{"parallel_block": false, "init_std_down": 0.0, "final_lr_fraction": 0.0}
Each number is 128 + 32 x the weight over the matrix's rms, rounded and kept within 0 to 255. Layers, rows and columns count from 0. Numbers have three digits each.

# layer 5 MLP down (transposed), 512x128, rms 0.125, rows 385-395, columns 0-127
154104072136160079110110131157121162158128143120160098106125108137139047097085121188125138147136169153118128078129132156139139117133179114130145125082116123159103092135108163104095118134151161142086055105146147209141146107139162086173102143093145117123125111057135116047167123080131119139093122170139115114091119142198138168152073102130110167164147135151155105127126090190117138125122
159185125124119171178171078070049101128099154101128136114197104115087141085166121140142109163112147085112116151160176161132106117087102157126124131172065111142180127109157108179156159137158123114137102196115135080085103099088172095071076170124121142086177100177127105145177135170060101089170058099118185122100123145219091107122134099184121175122144137209120108143137137004070142142131
154166117101154160169211147110140188123153129103145154129110127157143119179113108125139120144126158120124175077131121093133159148129082124158089081157124087060176110116100121200156093163131094137128142051144114102127135103105100095131168132114109092079200103123161123145147176123168041158138150129093078143142150165118144125119132136120133115113091145125101151099088170148099067168144
128079191118120090153191153151108157144096158155075140172120115135124198111142112093188107117152150137144122149080125138026160106142131095118159148087194107140114111132120170090120081161166134091109213107076121107179171110163177143148137119107135157158095113122108144167072079144151188125158120195117113082093127101178171185153152115166089150127139109080147094147112114112124205087148
154163130108159123162180143113165141130147149173139127142100075150171112153127121137139169082096135126101076145173134141060148119124109108133186114135139143168104055061148123121090066111101125162152162138092124128147130154114099145139175158095151148139154139171184123136062093130089113136119144133095144152116133160117116173123132223060127143146102176115132146123123114121154137120184
185110179135171152144132164133179082147126085116142092132101142134124103124123163108112026125121185134152150138153079141069107092106121168089125192081098124095145135128134182138091109146165120178108175148152139129119093187126149122151131141151136081067092124144080126127155152134093152141096140206161143122091185155083079124103143127119196143115139148075087120147112111177056109132124
101142103139116138110137104093142151063145152113189110172130180121156111148129124101194103121107190166136108116149089140084121125161135115134194101101146128084134144134100133100165190105028120101102131113082131132173087097151109163140128177158127159136087077106161144093145103095173133139153077166087129142063081135108146156175091167114148105169135134123102122205148102150136145163120
115167076168137154142131090122137156112033123112146105148105194142112164089159060151098150111079074087104128049131137152091170120114139116133207106130122070158119171176150167120181134185157130134149066046171161144116206101093130132076098130157110150112149135176156125091146167125137107114102184135142160146148136070112094181164101121161091143145119143053094116143122141095146091103117
105089114114129147118137114122146135111149121144127129088121138100162137069162083065108170152173190133098154169156168101174132163148153125111114081115132163113143078072091117080124126155117152187169183168151100100075165166165119099103122083108117116099101072152148093163170097176172109148164100142115164116139112114115164086185156108153124118122152122118140147088074121097173132101197
172118115129112096151078124078113134153097052123125103071093127057065089160091187140087085121142124154078172122169186098159147114142161091110113154172045090159159123114134204145160119144090138151086186139111131109136144181084113123112134173106144085195128138123117067115131126102087127068164158125192101131119152148123135151104120149123134132097144119110176136113120134073105121147199
097159086129147119127101091122097156123145134102084166157112120099123145150129111148157106135115140124101152100143092103195106111153107122100084072165161136205150136178137129124082106123125167141150153099168131178159140137169155145094115144118142193133133051141167113071081125140100174169080144165090145145097063167141149172160110102142114093119170108064138140152094185136163078153183
# layer 5 MLP up, 512x128, rms 0.134, rows 386-396, columns 0-127
142113108154179090107147120063087115128116133115150113114139147194137110124072106198120165127170157169131192088102157149176176129144170118075112079116115106156124111164129155136126114146139125131081115111103140145221144156094123168057153085134167158212171184099128127095126137125221132186138129115133128143124129110095140154138105092168185134142067089080127112161076165176121111168139
149093081185081120111136162176079114120153111146158215113136180098140122117106088131110124165125144139138150168105164087106104103123138085153146157116139112166143149131135110119106152101119061171109149123094145160144158066110078126103173106145157183058079189104187097143109176181120132132151118130178139172154163130076135124136128092096078104110132121145141096128143130104153128112103
169095111159130156113195121162135125095133089136205149133118103100074149098151124101054101138155141139121190068101071099122106075135172091168145102079094121103178152128163104107114141127146156131131155171070173148174068158131128120085133165121134131080171157140132144147190149146132144121159145103125083124104133173163141031100119139110121147139104132199146134098083148163086113142148
132093095087161115152104145162157106085099156107130148144082207127086095106140115157123105206111119144125127136113095161152121146136180146131148143116088143155166141148141080130138102107144138158059119101116053159173136110090164166165118117141113099163134117158149110136174188140177085141091121105108209125174100098141155050102076063156130103139119151176162122116153171103123132179092
115160139160092210125118118147109080163174098167128126133218161119161103114190124142149148156166144156118133137116078198119080156115129035071112188114151158109118096148127100124145127144107119143132187051141117108092109215147090110157116148142107091135078124098143124138118109175097115149184093092178088177133152099139141115151074179059103131136135110103207162103126099132112155145165
144163169139112156127115146160097134144097157145049125203166073130204105086158128124115068112156178133083118099118160153102108175188162162075156207179109105161211165181152164131095084144152132143136106088130059119113121163121112124120092131127105114156140157151149169094106139125108114127144105095089100092138135129160049137128119123110123175174110117134129134172112112167118129177130
123110134193173088151112085140118136093119151131131082097121032179116163115074140121120151121155133100112176141051118114104129088114129157129121102162092110137150104143073114158110110137171106066135125063106110111115156140151163156124092120131069094136153165105090163110091120207139208101103104121116164154133115139133137156074094133203147214189132114130128119043092151150092171118121
093122133144166096155117095107133098113071128105108161126133140140118104185151124074091134131115158167143187073117155149082075087141081078112115098147151117161187215156132050090181168115117157081123118158127090155140132058093096127087128135123132126231108162093137153173096111150180156095138112151124124115195130074094138126143085109179174135125085093122092121185166112137138157119139
114137159197087144144206152097091167167142084184137142155158079130147103089151119105151084142173100113155133112087165157107066094064155155085123122123123096133124100086087098142099092107162111120140122179171201117170099106164121110087142136116160116151156104088120140141183116131168115147100188070104137062180176139151154110176074152111095122100123162113077170127088156128091185121130
191187127143137234192180193108102116109065129130146052105159132128141191099077088169154153065128107132116085124118156151181154117095152100121181145105178137138134104108092159076147123137160146106109032104090152200114082115076111109189127058171104081109145143135070128192121086148104143114127144130132128123161153101105118152152131160129118117104117135096092106120166132109162178101134
076139162139163076126109136146097087118171140086204124104128124087168166113138105175129114156144069121124115126090095088133118126139067137140072132112183152116138159175103112152169180153111104133116135120132122067174093060188159087148156087140161178111132143197096145171121142136141106177150164119132152145175152112137066101154084139129089136139133151118173131108152137124087188152125